config.yaml
n_layer: 10
d_model: 192
n_head: 2
n_kv_head: 2
head_dim: 64
d_mlp: 768
vocab_size: 2048
activation: "squared_relu"
norm: "rmsnorm"
norm_place: "pre"
norm_eps: 1e-06
positions: "rope"
rope_base: 10000.0
rope_fraction: 1.0
qk_norm: true
attn_scale: 0.153
bias: "none"
tie_embeddings: "early"
parallel_block: false
extras: ["local attention windows", "paired heads", "shifted keys", "exclusive self-attention", "value embeddings", "hashed n-gram embeddings", "a smear gate", "an embedding shortcut", "learned residual scales", "skips across layers", "weighted sums over earlier layers"]
init: "normal"
init_std_qkv: 0.0335
init_std_o: 0.041
init_std_up: 0.0335
init_std_down: 0.0
optimizer: "muon"
lr: 0.0104
lr_mult_down: 2.0
beta1: 0.95
lr_head: 0.00819
warmup_steps: 75
schedule: "wsd"
decay_fraction: 1.0
decay_shape: "linear"
final_lr_fraction: 0.0
batch_tokens: [32768, 65536, 98304]
seq_len: 256
doc_mask: true
train_tokens: 253200000
steps: 4013
dataset: "wikipedia_en"
Each number is 128 + 24 x the weight over its row's rms, rounded and kept within 0 to 255. Layers, rows and columns count from 0. Numbers have three digits each. The size before them is the row's rms in percent of the matrix's.

# layer 7 MLP up, 768x192, rms 0.198, rows 696-729, columns 0-191
072:117112129135096141122154138075105133088111166138110150156116113193100127141140144153095097118151115127172104119140163135122133147114124150119136137134106138111113134114121100139079182094165136111151139104127093110126103103144134113117102144127155132132132120117125115082122123148084111160141162134145110153114130104133145125137089108161170141151135089159137183158152123149123096109120164123148109162115126143142122148128123123143079131145130130111112123179161131115156106072095092174151148101172153126116098132123141128097124110163165112164106103088150171142074131136069105137
101:084167157148150146101129132162083150164139156105121127135109127081146165150131125124085176153141131132185154109093175131143120140161110084126161145123170129133133111165119143141146143138149134143131095139154144089109090140124132115163099089153116149119100118119129148155133102176108112081113163104130131154113154166150108114104149115094095127140158164142098159100152151135129117126127133135147130106145110110161132136128097143072144153100132115120129102117160127097100135093162158162182109164122117121131121122137097126123153146123059105137143160104128152110116130091157139114
104:098113129134109127079125164126125137124168135093130120136177125137076124121148111150105138141116136114130109146109168102118160105140123153120165144136126119112139127148127148138164095107108157127173094138193103134094104117111071093109102146115134143156153127142099139109153097133143075117144146159125127112119166100099139138147164109099125157146113132068150125130122131082122190131142115149111133148154143119120119115089093135163127118102146089105104105125096095099091165138084103100168120108122092117146131132167137154156124150117123121174121184099142135167126120127115089142
090:181141148103122154141154098125101164147156078127128109123137091149116146145122120172115137161109121087150099107163128136120159098121103098143115085114136104121148110098122097125141092175149117083149130144108111129097152121101120163085137132130149142163100139149132161113128141111107113130147143130132149143099086162141128093124136183098160136123132125191108104133087073092131108150163159111163145124144135132138105133152127135167135143143116109090110116129123091150102116117147093107093105173108073143127123150116100117142102135111149087114126133120131139149149099063148165127
106:056103130126112137078164101140110132119122111117159098114110117120126133159132110142116087097130147111161119098130120152150149118136160146122123117133103115107110112071133160099107117145127148103163143121113155150098150144120057082154096147104114143146156153181131127129163153130099093147127107119136107064086151121125150148143139146110107128154148158102117132117089148131104141118095101168126136164131192104132109173158109142142124156087112104096124119138130163152125150080098125133134139130146129145115150100146116107141143155177131112153095106158153094132109109134160154114
112:094122132148117135138136120134081157099137166120127113136117127122107177120100129079120141131099122130156120106103136155123193096129130128153123134131112186147130096165083183104194130124115138109108130134121137122106124151151084106097118123168113127166119153105128089126121131123143167150142114131164147164161110136155137128156140146140122128119127101098096129142119129097154116138177156133129142124126144126155170124167115075138103131086100114112144151169139125148150125134109120092069111109136156136111101152104109074105107136119094112115133137082053107153139123119127123171
070:112149131103124171118100089092109124143126137163108125115165132130122141149094150119135135197133134162135148102126155183132133150099131142122088132106145137135145144129121115152144125140147133133164154137120119143114175108118126110094138115105121111094117074119136128126160091155131113137142178131122115127123139098096166086134142120093103109136140150147083153175112148121088061132129104105101149134144135117123175114122123141141124145120096096128093100112084059149102113137135124125100146117145144149125074137110157148156108083100128074078134133150126169105093103136157125097
101:108089155113143104107125151168136104097155107135123120126144127169156148151108118124120132161163154124135125147087121124094129146094177133134137167108115140119089098122138136143127124112116121118106118164161117132142123128120115119108130138115119141162136130158159128040169132140160077173105155120107083132157131099096094124117133106132158121105169170151121129134096149126133115119119143117139109134133125135173148126177188102139102193152132144091158183139116117152117151139127125142117086108137121110118137157146128125158155106139181091142117126137143171178133135163142172152
094:081143182155102142082135136127106183129163134177127132106162114121137138124119112117147125142119107143123139138125148107106109073120114124119121135102165131119166150157135135142147115107145130097087098164147113099111174130115129127106145125125116140109131116074117096132132107176146143155119085116103126161134113100160120142104154128126154137113135122086108118114113118145121127182161103152138160150100105145168173126084085159159167095146104128105169083129126195115133139088114099146119104126118148147123127158100147145147135120105129142141139143087105156110092076138157161124
109:136109143147105117148154060162114029170131163136130128119141124155151140140151134097126141125101128140133168141104121124103113121121129119126153085150141169120149133142142112150113150114117089166094106160131132143076113126156094109169138122130136130119120170154156109154131142090095144170115100131132111150088146140147115102122128093147157116136149116090128100106089100144138100176135107148167088110174131112103137110108146155176119132126139173098151111091159132102153180108145131135129115105135131133120126130176124107130095162134135149093169124153122110133101108114131116149
095:106134103134110089135119143125104130109106173083138131139121102134114126090138164128124113130137159095134131104131151128147130126091166102131139142116123097113153153097103145102181141145163146144113133106160122107115175114103147055129174153156104130150134127085130113138118129130127144152109144131155156169128145165143147100130144125172122126124140109199110147172138128133133138152153157099159192119076109104163129110105125137137122120130140151154164138124125119145132092169153131119105155088096100123103112079147103135109130146102111098177100101175123143136132162127100084148
094:121101120106118138158148102147128179090146081103145105137137170151107123107158116149169100107159161121159090162131162145181199066113119111119133126144149131146145112144138103142159164155152071154127104124129121160118109142150157132103079141137145123120142125157140083152124113137121124169147146065106118097124116123127096084149079155121172134133128123103177104131113139158163100112148104132137167112119135141139110124148136166152107126128148140142140137122101141113136170135142091138113133069122125146132117136121150171161130147123111139127164126156138121145122137165141100144
095:128112075108097127114128151134158138078105158141146143160099118156140131133132146152107111086092117131100146130114126156120102152128098136104145141146160149099105120118109105110127092131144085147133113088135119145170122117167143142123150183141144120115154128101083125118145136132133127127120137123100095096149153126134138141119135111167100085137137102161145112110131134127155114072122139137129150124118159101173134048072141163114138116169138121104103131170149137129170149099180076108146140120109128110098154143148129082152154163139147107153129112128132114133155209137126112111
094:151138115105145154114100123137148130124133135141125131154164150151120097121116138168139144093141122105122087142153162104138108103141130108107118109107129184095078094127183135139163090097120155141133107125137156139209104094159154111141137135140137143129136189121158116119145107131081071132103144143165092158135145142131166125115132144156146129149118121146109130138164145103155141074184113149107126146109119147125124114078110112151137088113075138147148122093138075171136130143112134136133132114076106093136144163158106133120113140117123140086081146123107111138126122145141140148
095:146123159143155139127158131139121102114129102139132128115167158173139140127101138130122137135103151095131110108121151150129136103158106102081122105128119106126111137133154154140124085141130128101124152116073066127134090096120161154104156116108108124114148120150091136148165113145103115138100084091132131127122130140142149134136130093105150116145127126126136177107119141119117139140099151082120146124125135128061162157119096174148147102119159184164103109138149107107129156133150109067099118072183147168158138107158196138134124161129128157140151102135114110124133157080151121091
110:128102177143122109143126124123134147139088118103107150075117109151133078134100157144126148152129096126112133128105068140141139152114120141134149118085122081099154197087180185090148139151126105150122114120160106140120156078185109152132155121153102080117146150132140098162129137136077107130125118111112164123159133150143115121110129169145165130088140095142162122112121127129092136122112152120161124133148139148161117121114129158108158121141133147154140132127125182119113158153095093150121107142136118151130132133147134162170134129115110133137122189155103136108116155086124085133
110:133142122105140075127125126169158118119124168089099144141132161147136143130089069146100124145147131132127093087134132124084095129143132154119168153116149102135144076111141156070099096131123122103107119095133125152132098140123086136136148120133124126149141132155149111115106068152157086143121125142139126145106145153131136092156123132090109161149172134127090132145166146113124139110123186168144093136100157074121109131140122129136110107119145125121176156151163129120090084155145127134150117118131160083138088173153152113136161162160118136133108133139140152125083104143096111162
118:144158128136140092150168113151120115127121120132060110122090087149135109110130142168107160115144141143136156171118088130130111113111166125113188154160134079120131155140071096151137116159104140121143122118132119120128131130147124105126195139128174120167122144110057134184123151121138072132112145147094121100156118100140180142133112163115156166128133120167115111128185097152149154118155115126107130148149136144123091125150105120101139080123141108087141106135137128120134134140136161145118094117118145114151147108145125156150102138177124133122141101131153150142166133117146153092
092:152087127094105127119128168142142147093120170132106146109108143108157132180109139130152136125162121113117117143118141108138145153127082125163078140083196123157161147137130138161104130099143128146092058146128105117127157159149120138122078184140108076119109128136156200135141118143144111102117134106117112135122105138146125121109119133129142182116121101122105122136135136107164114134139117123157160136138119125160156157123148154133129092088061088065147132149138120131109080150155150152097115124135089111117142127142109107072124126120122134125107140168137142157118127120107120128
094:126118120140108081094122123112068150146153110152147123149120137112106168125136080148162142152124166118100154136134151097136131096125159130078106141147136126126126124090108149123104136144114107099141151202120127099145131106144151128069110151147116124130109104146116077128095140111115113097122128133100136113128107158149114173126182124137109128117141122065138146127108118089124114112124114160137083140115161146131092099142141114166101135126119187137126093133142125156167156126150131134169116127127147178134097118114127134101169148174087133106060108133162113094125107126113155112
073:095089119156159157157112133183142132148107132134095115121143146120177147084132128175140112100134141112162134202135115144103155147126115119143136108125121116128147110153138158101137150112137106122154127105157116164131110131134173138155123115186136145170144133084106116119164105112137138099092075110162113125105110116176127130109121113111143139094118129122159123109157111095111125117144126159122083131115144172097145103172130133162144093137099135090118134073105069141131109149094104121154122145104131157128146156193115149083121134102132129139125143091145132160134127143145167113
109:094109069111116083124149118142112151122134104122088102088123073149145082148128175137086148155118158159144157124129134149135157096142150101167153105126143127121100137148131147128138136144141152109115132131113134074137102126117117126172115134136144146141131147094094127171143156152134137175166125120135138130134206167074141137127110121090113115112099119106095167102108121129114138150124141099148069127124142121124155193132083154150104151127119139138126125146146141147129149142155119146118181119089146113153202124127131116133149162151115142124118174112134152133113133116139144140
090:108123116135105168133135134127116130141129149135119068105118128128130139140100140168117137132142130120133092116100102128112143163164080105146134113157095088137146166156139157095167123091170135106091142072125152109111157104137130127093075146073120125110118108111066139199102135163147155113121135136071102112141090138151129162141136107098102136138177118119112118100142174110142091119093087107144103130117168098119092142156106131143175159130125142097122108149145111096138117150117114113154097151124137145153125119117121136174120149129153139135162101133123153119127100093133111117
105:111089109124137132113124156156145140099142119133118113105131082148115151179180133121152122160124151092168132147122142110143144141071075097125135101117146123116116133105113149162149169134129128115105104092110142149142113135114123098101134140083111148139117121100098136169209125138136149122131125149167156163156135131138096147110106144141135094143141184123213108132144112124102130120145125143147181155141128139097115116157153120132086081087098167146121106116110130130151135128104137124177151103088112151147117121116155144162095169129122098120120153157142120122146129101124151100
097:140122119143124099110134137104186117123092138174133123133148142101102134170173140132130115141169078140098167142169146111113143082135126107080128138131167121136131132121147119099152140153152132090142125119131130151106111114122142112134167099154119137119136119091128163152125101116138135143115155077138102183116139190131136132122152148126166113113097112141121174138115112164065122133123151112151140104152120103137084116135120113123099090144153126130141178145113117148172161130171117097135173146154110161139116048125150120120153153073148113149126123138132144129128085152127094136
111:131079142092132136164134085158115130093139149120170085133154108105136112164102136156120132172149101143118120112142152110084137126117172136125106135138132130144145130141105110116106109098128151148115106123150100146111193188127111109118125133116116108139140106148150071100177137117078139103106161128137120166164106129121119129110123141123163179098127119132080121126080132139077100135117102134094152118147134120133171086134124086167144108126100145117115159115111151095138114149124118092176095097131147115137116121122179104102131128165109116135122148094089166138098096119119117163
098:115113076169114111119167140126105138163100162089107147128130106132107163133161106178125109147124135122132105091146167171165122161087166071102124137179111106129141110137127126173136107151135144134168116154132129151156100129132113123119161137171168125150145096117119119127120125115157130149119152106128136108136129144112116099117141149135149112123136121101124141144152089118105099108109185128085134086104124157153093164121087117161144144092066086147168119120104110087159138116122161111107135144139154124178117097135120125127129129136159130149119133153142157108168149100141131184
108:128129110149132116158109104147147115134140104141161146098124154128116097109148109118108120145149135146160161133157120182105136103122134101142126090161107136146163132110148136143161141083148126139109122138140114135117139121121117138176106200127115140124099192125126093098080139151115107145122089132146113174128149121081195113163178091137098139106132109110127161105112145099115106151197163109128125149154117107119171117168176103097116131111105104126123141178116151088146103146097114146110111149149135115157129128153156100131124121111095141119139119137108100136116071130093134149
095:163070178097159137141164116111135135111166119108130140159083114075151133119170159128124113144109198108135111155100142132156122066144159130113140113149136163158148128127135139095143096127125077105107128108153144137139086157127141115086188132157116113102172151127155130121134080142126121110128110103117137131163138128129118128130136126108112119089135112129116149109120155173120091148130133135080083154108126090130102134132125123116127110133118147144116122145119166081170120185166110150148115126152108127149111154149117136156051138120109145133116143149135128116156154156148129119
109:127117115090144103128156095151122141127174126089157128121135137133139120159125133125125167164111142137148153143154106123088120087118098147153131085152146103115094159118086113163048150124098116121132150109099130166098129142123177142165117119113099128168104098135153127116118150134142101141141173106139124149143131123145149128124114106112085149068116097142115095117131118130116114104113168109086101139181119106135122127107125187087099171111130107131103107086143134109133104112176133153136104157116136101093085132153116138185131106139115129096125115115167105162149122158118146132
106:131121156125111111138109122148109135178086149154131127147136130124078135129107120185150152166094113138121123153091118144122079159142113177119120136118131114114110156115162137141137097108105106166139122128154148166163107121181143138131086147109102122169146151130114149180142128123149122138163130138163157135105132159177113143140100141103120131147139152159129164135089143082133175132104094133103101106136127111153134155131110139138130109143120152149136115101127144097094068168154079111131166146125132154128097145153094135135093108107123120142193140138104162124141160111167173153
096:139126141101136099120115110150139101127120103099121090115123109121175153156141154132103111159155130126097120142141149120136101126138121115186077126152110142170118105096140100133150150154147117150134130120136145127142132109129109141134133086112125146162127155119102144109127086160166137120092139152192155109121097073114158156100152134134125174143146099166134129141115101113151141115148163135108123149089122155127136188128097164088105124116108122127155101143166082131137145069123120109102138158156178128082163113163124167114161083126148133119144079132105107135119127123138174093
106:107134083143144131136139130143145103105113119131100136127109114101153118140109155102155147119125154097135160139149108120149124118086100136085100122118137115094175187104098064127114111116167099147143121139156107157192116088142137140125139127126121075146114119119091124135098088096098149125100120092167077125113123177133132158127116171151118132165104134123151171142117132131151120104104104124130103127142113111106085124137118123110119120140116149173160129101148119122085121139114108158112097121142182095104128086086168121126150128149150125096113079156129140158133133069102119112
105:184145077130134131120122115147101115144127130091128119121096123124108125134139160178140158073150119140128099122108133175116153142102162162123170188112106124124145159096108084094109103158129130128145109110141146079118177086109132099155158125138110134167085113120126106142138109159103152070132121126147094151154122131143119165140122128128132100131130121127120130134119138136091108123170113117139107135185109130103137133153097131112141142128128162158132110107184128113124167083106139095158157110155109147140107096099165112153153145127103098103114147090132149088126116107082111169